From a checkpoint of a small transformer trained on Wikipedia.
Architecture: no biases in attention or MLP, normalized queries and keys.
Training: a variant of SOAP for these matrices, 1010M tokens, 3997 steps.
Each number is 128 + 32 x the weight over its row's rms, rounded and kept within 0 to 255. Layers, rows and columns count from 0. The size above them is the row's rms in percent of the matrix's.

# layer 9 MLP up, 1536x384, rms 0.201, rows 1063-1079, columns 96-191
size [ 99  92 105  95  96 103 105  98  94  94 100  99 102 111  90 101  90]
[[158  64  67 138 155 103 172 114 121 132 112 123 151 105  89 140 152 132 130  67 124  69 182  89 128  56  99 133 163 105 151 102 149 122  94 182 105 125 102 125 119 116 130 176  88 143 102  87  52 146 155  76 116 193 171 107 119 187 106  92 147  82 152 152 119 118 150 125  88 132  56 170 164 154 145 138  82  95 140  81 135 126  85 138 107  96 106 105 171 131  87 132 112 160 170 140]
 [127 172  98 155 139 131 114 107 117 120 129 171 148 143  54 168 137 144 185 115 124 172 110 159 124 140 142 137 130  88 114 132  83 158 132 112 181 149 145  50  71 108 173 153 145 112  96 102 128 130 137  36 201 170 134 185 170 135 153 138 130 153 117 159 185 114 157 101 155 141 111 116 132 112 139  78 132 152 147 146  93 137 108 102 119 128 171 152 134 154  95  72 173 161 116 153]
 [106 112 146 163  99  70 129 106  99 119 136 136  70 111 139 129 110 176 151 101 137 120 111 167 113  96  45  97 156 131 189 103 147  73 130 144  51 141 167 108 150 152 130 101  86  85 105 113 110 131  59  97 115 148  93 127 177 115 111 134  95 154 152 117 204 142 136 148 126 137 110 134 134 214 172  90 106 109  89 168 169 132 149  67 129 145 135 101  52 100 106 125 171 108 170 108]
 [140 126 183 151 134 156 167  88 139 159 170 146 110 204 138 161 106 146 160 161  94 129  69 118 128 139 158 138 146 192 163 147 163  45 154 140 158 137 114 120 146 143 145  92  87 101 130 159 169 154 115 134 156 157  97  95 121 160 143 145 180  98 126 153 154 161 125 207 100 154 121  92 116  78 143 133 147 115 116 139 135 135 175 102 140 122 144 214 140 126 146 138 192 151 125 184]
 [127 103 138 134 112 142 104 132 123 105 119 130 120 114  69 116 110  58 133  91 155 180 175 145  95 156 119 149 122 110 171 143 169 159 128  81 133 191 125  96 137 126 157 169 174 150 147 126 115 146 159 107 152 133 197 108 176 172 138 134 126 125 148 150 168 152 154 150 171  86 124 112 118  93 124 158 113  96 132 143 109 183  80  67  71  93 119 134 138  88 139  95 134 139  81 125]
 [157 107  95  76  92 176 112  97 165  82  83 146 181  91 162 100 110 111 125 114 129 147 132 127 104 132 142 152 144 159 134  49 153  84 112  99 112 137 101 169 112 101 160 171 107  89 144  42  92  84 114 115 119 197 156  94 187 146 154 167 130  70 121 100  88 157 172 126 173 179  97 138 149 108  81 122 135 179  98 135 182  77 160 104 127 161 102 116 178 122 192 137  66 166 161 165]
 [114 150 114 207 151 137 157 138  95 120 105 144 109 149 123 114  80 137 110 121 145 197 124 152  82  89 146 121 129  92 124  84 111 162  87 140  86 181  88 105  67 107 154  90 167 138 128 116 126 119 124 101 109  88  86 132 149 152 146  85 165 146 123 174 144 147 123 107 140 119 102 114 136  92 152 103 172 185 136 154 115 127  72 123 106 146 164  91 130 119 155 132 139 102 119 101]
 [109  96 153 174 130 142  88 100 146 167 103  92 149 144 113  65 158 157 183 106  94 103  74 109 102 128 112 101 143 127 169 133 138  74 142 116  77 205 110 149 111  82 136 119 155 148 125 106 152 166 114 173 145 112 103 127 147  67 116 136 161 161 161 120 108 155 164  88 135  82 143 129 144 124 156 172 103 208 109 127  98  78 173  83 124 157 174 108 167 119 144 111 124 164  40 170]
 [149 159 161  89 179 104 133 137  92 141 143 173 173 144  84 172 123 164 146 138 158  56 154 106 105 115 143 137  88 137 132 110 165 135  97 126  86 132 138 143  36 133 110  63 117 124  77 209 102 173 156  87 143 119 114 131  90  89 188  72 142 154 134 111  72  94 185 100 221 125 111 140 112 105 127 121 151 110 107 125 150  83 165 166 158 179 160 126 141 122 160 129  89 109 121 130]
 [148 163 156 146 128 154 150  98 145 174 142 143 145 126 157 113 178 177 126 134 116 128 135 153 165 117 137 162  84 146 105 128 147 122 128  79 123  54 179 105  75  72 135  95  82 141 144  82 113 102 136 159 133 131  68  62 127 102 124 101 175 114 136  72 140 112  65 134 149 105 102 128  97 164 143  62 137 131 187  77  91  78 105  85 159  51 107 107  84 129  92 133  89 142 141 167]
 [145 109 124 135 137 152 109 157 117  71  58 120 141 149 181 115 137 113 108  91  91  90 205 134 144 172 123 104 141 147  99  93 106 157  81  92 146 159 145 102  68 130 190 100 141 111 189 134 103 155 110 179 128  95 135 173 139 106  89 170  67  94 146 123 101 116 154 149 121 129 122 201 142 116 109  95 146  93 122 118 118 120 103  91 109  95 126 149 108 132 125  97 138 182 144 139]
 [113  84 136 102 151 121 173  64 109 146 100 144 190  96 144  88 182 142 106 137 140  80 112 125  35 124  88 185 167 140 146  70 121  68 146 152 146  89  64 139  97 152 113  82  77 149 149  49  84  83 117 139 126 154 137 139  74 101 195 156 154 121  97 126 183 146 132 129 138 143 139 101 154  94 122 173 118 161 146 159 143 137  87 104 123 132  69  67 142 125  46 174 114 172 115 128]
 [146 158  56 119 127 123 143 163 112 138  88 128 138 132 152 104 176 146 149  54 140 108 146 106 129 115  92 109 170 168 200 125 135 160  78 110 120  73  79 140 143 119 126  72 114 170  69 175 153  58 144 135 189 156 117  93  80  96 187 112 113 114 115 164  88 108  86  99 129 199 169  70 148  88  79 120 130  45 122 133 124  75 184 121  77 134 173 113 128 108 101 117  98 141 128 139]
 [128 125 133 194 163  93 104 126 113 128  89 135 115 107 111 102 209  47 114 159 122 111 158 111  52 130 100 106 182 159 132 115 147 105 116  89 100 156  92 142 134  62 126 150 142 118 150 125  76 109  92 169 187 142 186 162 159 113 113 132 170 146 217 123 134 219 157 140 150 103 106 122 130 120  53 103  90 133 168 169 138 124 159 113  38  93 161 160  90 143 116 102 175  78 107 112]
 [104 128 108 131 107 111 139 149 110  96 158 147  73 137 130 170 143 121 160 181 141 126  93 152  88 120 129 195  99 125 100 135 139 100 116  93 146 164 103 123  97  84 153  79 142 116  99 138 122 133 179 117  86 135 134  99 153 135  75 138  93 106 134  85 142 127 102 186 129 119 143  99 146 128 139 169 133 125 108 109 122 135 189  38 104 101  97 116 195  85 182 114 147 120 199  54]
 [131 134 131 110 134 155 103 126 165 125 109  60 168 120 106 111 139 147 130 190 111  70  89 120 109 127 183 108 127 156  49 125  64 113 119 171 160 114  90  64 108  94 116 109 102 118 146 155  52 154 151 122 148  87  96 115  99 180 140 170 211 132 139  99 103 112 124 125 117 151 166 107 114 167 117 109 156 116 182 163 129 129  55 152 140 170 161 123 149 125 166 115 126 148  95 112]
 [197 171  88  69 171  74 146 120 176 152  76 100  85 115 108 193 107 110 120 127  44 143 118 162  84 113 164  88  31 156 138  88 114  77 122 154  70 109 158 171 138 147 137 156 114 129  96 123 119 130 116  71 142 107 146 150  90  70  83  94  83 170 132 155 155 133  99 140 108 112 149 126  67 130 169 101 152 106 115 130 109 117 130 112 115 139 124 175 150 140 134 136 151  96  76  86]]
# layer 9 MLP down (transposed), 1536x384, rms 0.203, rows 1063-1078, columns 96-191
size [101  91  98  96  93 104 111  85  92  90  98 102 105 108  89 103]
[[168 107 169 192 118 122 113 160 162 150 131  59 107 121 156 148 155 108 163 113 129 136 169  97  74 115 121 129 179 147 177  89 139 118 149 152 179 114  73 145 142 165 148  84 136 197 149 132  79 136 145  98 160 173 111 121 148 171  68 114  93 112 126 144 150 153 126 114 151  71 137 145 107 114 134 148 105 131  81  91 149 145 102 170  77 138 150 132  88 148 186 102 154 147 171 116]
 [116 122 160 169 142 175 153 159 116 119 152 102  86 113 133  90 124 120  57 112 126  59 140 162 125 160  77 111 101 126 127  41  75  80 159 186 116 150 138 150 171 169 129 158  92 110 142 142 145 140  99 113  68  90 147  78  76 132 150 145 137 150 108 125 114 158 111 163  47  69 140 163 107  92 139 154 106 151 126 144 160  95 124 115 113 105 139 172 141 159 166 119  82  96  83  95]
 [187  40 137 146 102 126 121 163 200  80 130 171  79 124 171 143 193 165 160 141 171 146  97  89 146 183 129 125 130 141 162 133 156  92  87 148 178  85 126 145 115 179 208  45 118 145  77 117 127 138  98 139  95 120 103 161 133 181  95 114 125 136 110 114 117 111 155 148 114 115 121 155 156  86 107 130 188 165 191  59 141  81  88  89 146 150  65 126 202 121 123 129 156 165 109  74]
 [149 122 121  34 117  92 114  97 139 135 117  92  75 134 181 201 143 111 128 100 122 154  68 154 170 108  57  92 142 177 162  99 209 127  91 106 131  94  93 109 105  93 167 150  64 129 124 130 128  62 173  57 173 116 141 143 133  83 204  96 144 160 141  78 118 102 131  83 145 120  83 137 148 135  55 143 220 167 150 119 139  88 129 130 126 100 109 111  95 153  95 107 160 135 151 106]
 [141 148  93 119 142 163 146 126 167 131  75 127 104  96 157 109 116  99 114 140 188 132 113 108 139 102 185 101 149 154 127 103 108 133 115  81  83 131  79   0 140 150 104 196 137 107 126 161 142 114 110  87 135 100 102  96 145 123 146 106 102 183 139 167 161 134  64 120 107 118 155 122 170 124 108 105 172 174 139 121 131 101  60 147  86 113 115 106 100 171 120 110 168 136  75  84]
 [ 88 105 222 106 130  84  73  71  81 110 141  96 141  85  54 136 122  75 109  54 148  91  80  57 119 164  82 120 106 131 129 132 111 147 115 136 167  64 109 125  51  99 139 120 142 114 155 107 113 178 101  91 117 130 125 149 131 143 109  97  99 120 138 152 169 150 136 179 101  81 130 110 136 136 160  77  94  75  96 179 146 101 119 135 108 128 112  85 156 180 178  94  90 144 131 161]
 [ 92  90 105 148 138 103 147  85 158  76 172 114  91  93 146 165 129 106  84 123 134 134  97 163 148 130  28 118  91 150 106  70 125 150 107 107 141 158  88 136 184 166  57 116  83 172 153 156 132 162 108 109 205 161  96 150 165 144 120  97 141 160 126 152 137 113 182  83 124  33 172  90  84 145 117 130 145 128  92 120 112  42 138 156 134 145  99 149 142 157  93 102 108  98  94 177]
 [173 153 113 101  67 141 102 123 113  41 152 170  74 158 169  89 164 142 169 120 177 181  71  92 123 107  88 179 123 117 122 115  90 113 102  62 149 160  86 115 121 153 147 175  97 116 111 165 107 160 149 108 155  88 118  99 122 109 136 142 124 159 111 145 114 157 106 143 185 163  55 135 127 157  66 116 153 178  97  92 135 124 123  74 117 155 117 152 127  93 154  85  56 104 152  99]
 [ 90 130 114  53 125 123 130 141 159 113  88 136 181 129 156 110 116  85 137 121 149 174 175 182 134 164 102 147 157 180 141 126  88 119 107 100 113 130 146 133 153 164 107 108  95 167 167 137 156 160 106 133 101 139 107 139  89 126 124 116 158 138 189  96 137 150  57 181  98 228 152  79 152 173 120 140 108 103 196  87 201 163 112 160 113 127 179 129 134 129 176 105 109  64 102 118]
 [148  52 157 164 136 106  69 115 151  78 133 121 120 143 186 118 128  81  77 130 103 168 163 143  71 163 170  75 132 185 169 181 128 109 137 171  96  80 127 129 149 127  89  90 130  74 133  96  48 135 176  87 170 118 107 171 106 119  90 168 180 162 112 110 167 154 102 141 124 191 156  83 109  43 125 144  90 143  93 157 170 111 100 162 140 187 108 124 114  65 135 140 145 139  95 136]
 [141 111 110 109 100 113 137 150 112 105 159 119 104 111 142 203 148  93 165 135 141 170 170 151 127 153 156 100  99 100 111  86  79 155 131 151 108 131 169  89 141 109 134 135 140 105 118 123 135 127 104 114 139 171 138  73  88 136 125 179  95 131  86 124 149 134 133 163 178 127 105 109 103 138 209 141  98 106 154 176 109 120 124 134 100 106 106 132 135 176 150 131  56 118 195 127]
 [117 125 103 154 108 160 151 178 134 118  83  86 121  74 101 129 119 175 162 153 163  86  90 118 155 178 108 107 122 175 129 128 105 176  75 166 150 145 153  82 106 161  87  58 120 129 106 146 112 117  74  95 123 148 126  77 158  71 156 107 116 156 121  99 155 150 156 112 140 114 121 142 169 121 130  64 162 139 113 219 109 178  96 173 152 121 105 119 134 148 152 137 174 116 115 187]
 [168  90 151 100  34 121 142 127 187 118 107  71 137 115 186 130 170 189 118 106  77 105 161 105  70 139 190 161 155 147 106 149 121 115 126  99 130 125 108  47 121 144 127 142 146  89 117 186  74 150  90 162  94 200 137 114 150 105 125  90 156 104 136 143 100 116 112 153 109 162 175 143 114 141 147 122 112  48 125 124 119 137 153 102  89 198 102  75 179 133 101 100 119 150  59 131]
 [153 108 158 149 146 126  77  75 105 132  83  92 127 120  48 165 135 123  86 209 113  97 160 111  83 127  94 151 156 151 118 129 170 166 139  99  95 119  87 126 105  81 159 150 153 153  96 101 130 100 141  51 141 175 149 135 184  38 169 146 119 154 173 142 166 181  97 157 119 162 120 120  96 138 104 108 123 172 101 154 140 199 107 131 107  81 115 144  70 194 105 111  87  57 100  99]
 [110  99  84  93 139 138 148 163 112 110  89  96 173  82 153 129 111 110  56  90 159  75 156  53 136 169 127 170 132 166 131 103  67  94 111 106 140 163 165 124 145 124 116 160  97  94 155 101 104 131 117 130  99  74  82 143 129  78 141 138 175 157 132 137 159 158  75 148 144  95 150 139 115 170 116  22 132 181 163  91 131 105 105 141 146 147 143 131 127 182 130 167  88 178 163 104]
 [169 109 119  96  97 162 120 176 189 151 129  76 111  65 101 147 190 110 106 162 121 145 176 124 117 116 118 144 138 102 123  99 108 136 103 158 148 152  75 148  89  72 135 118 104 185 163 176 125 135  59 127 122  89 163 104  75  92 134 117  93 109 104 126 142 101 138 161 157  80 127 180 101 162  53 109 149 198 146  77 157  85 137  94 162 154 119 123  82 108 114 116 157 128 150 108]]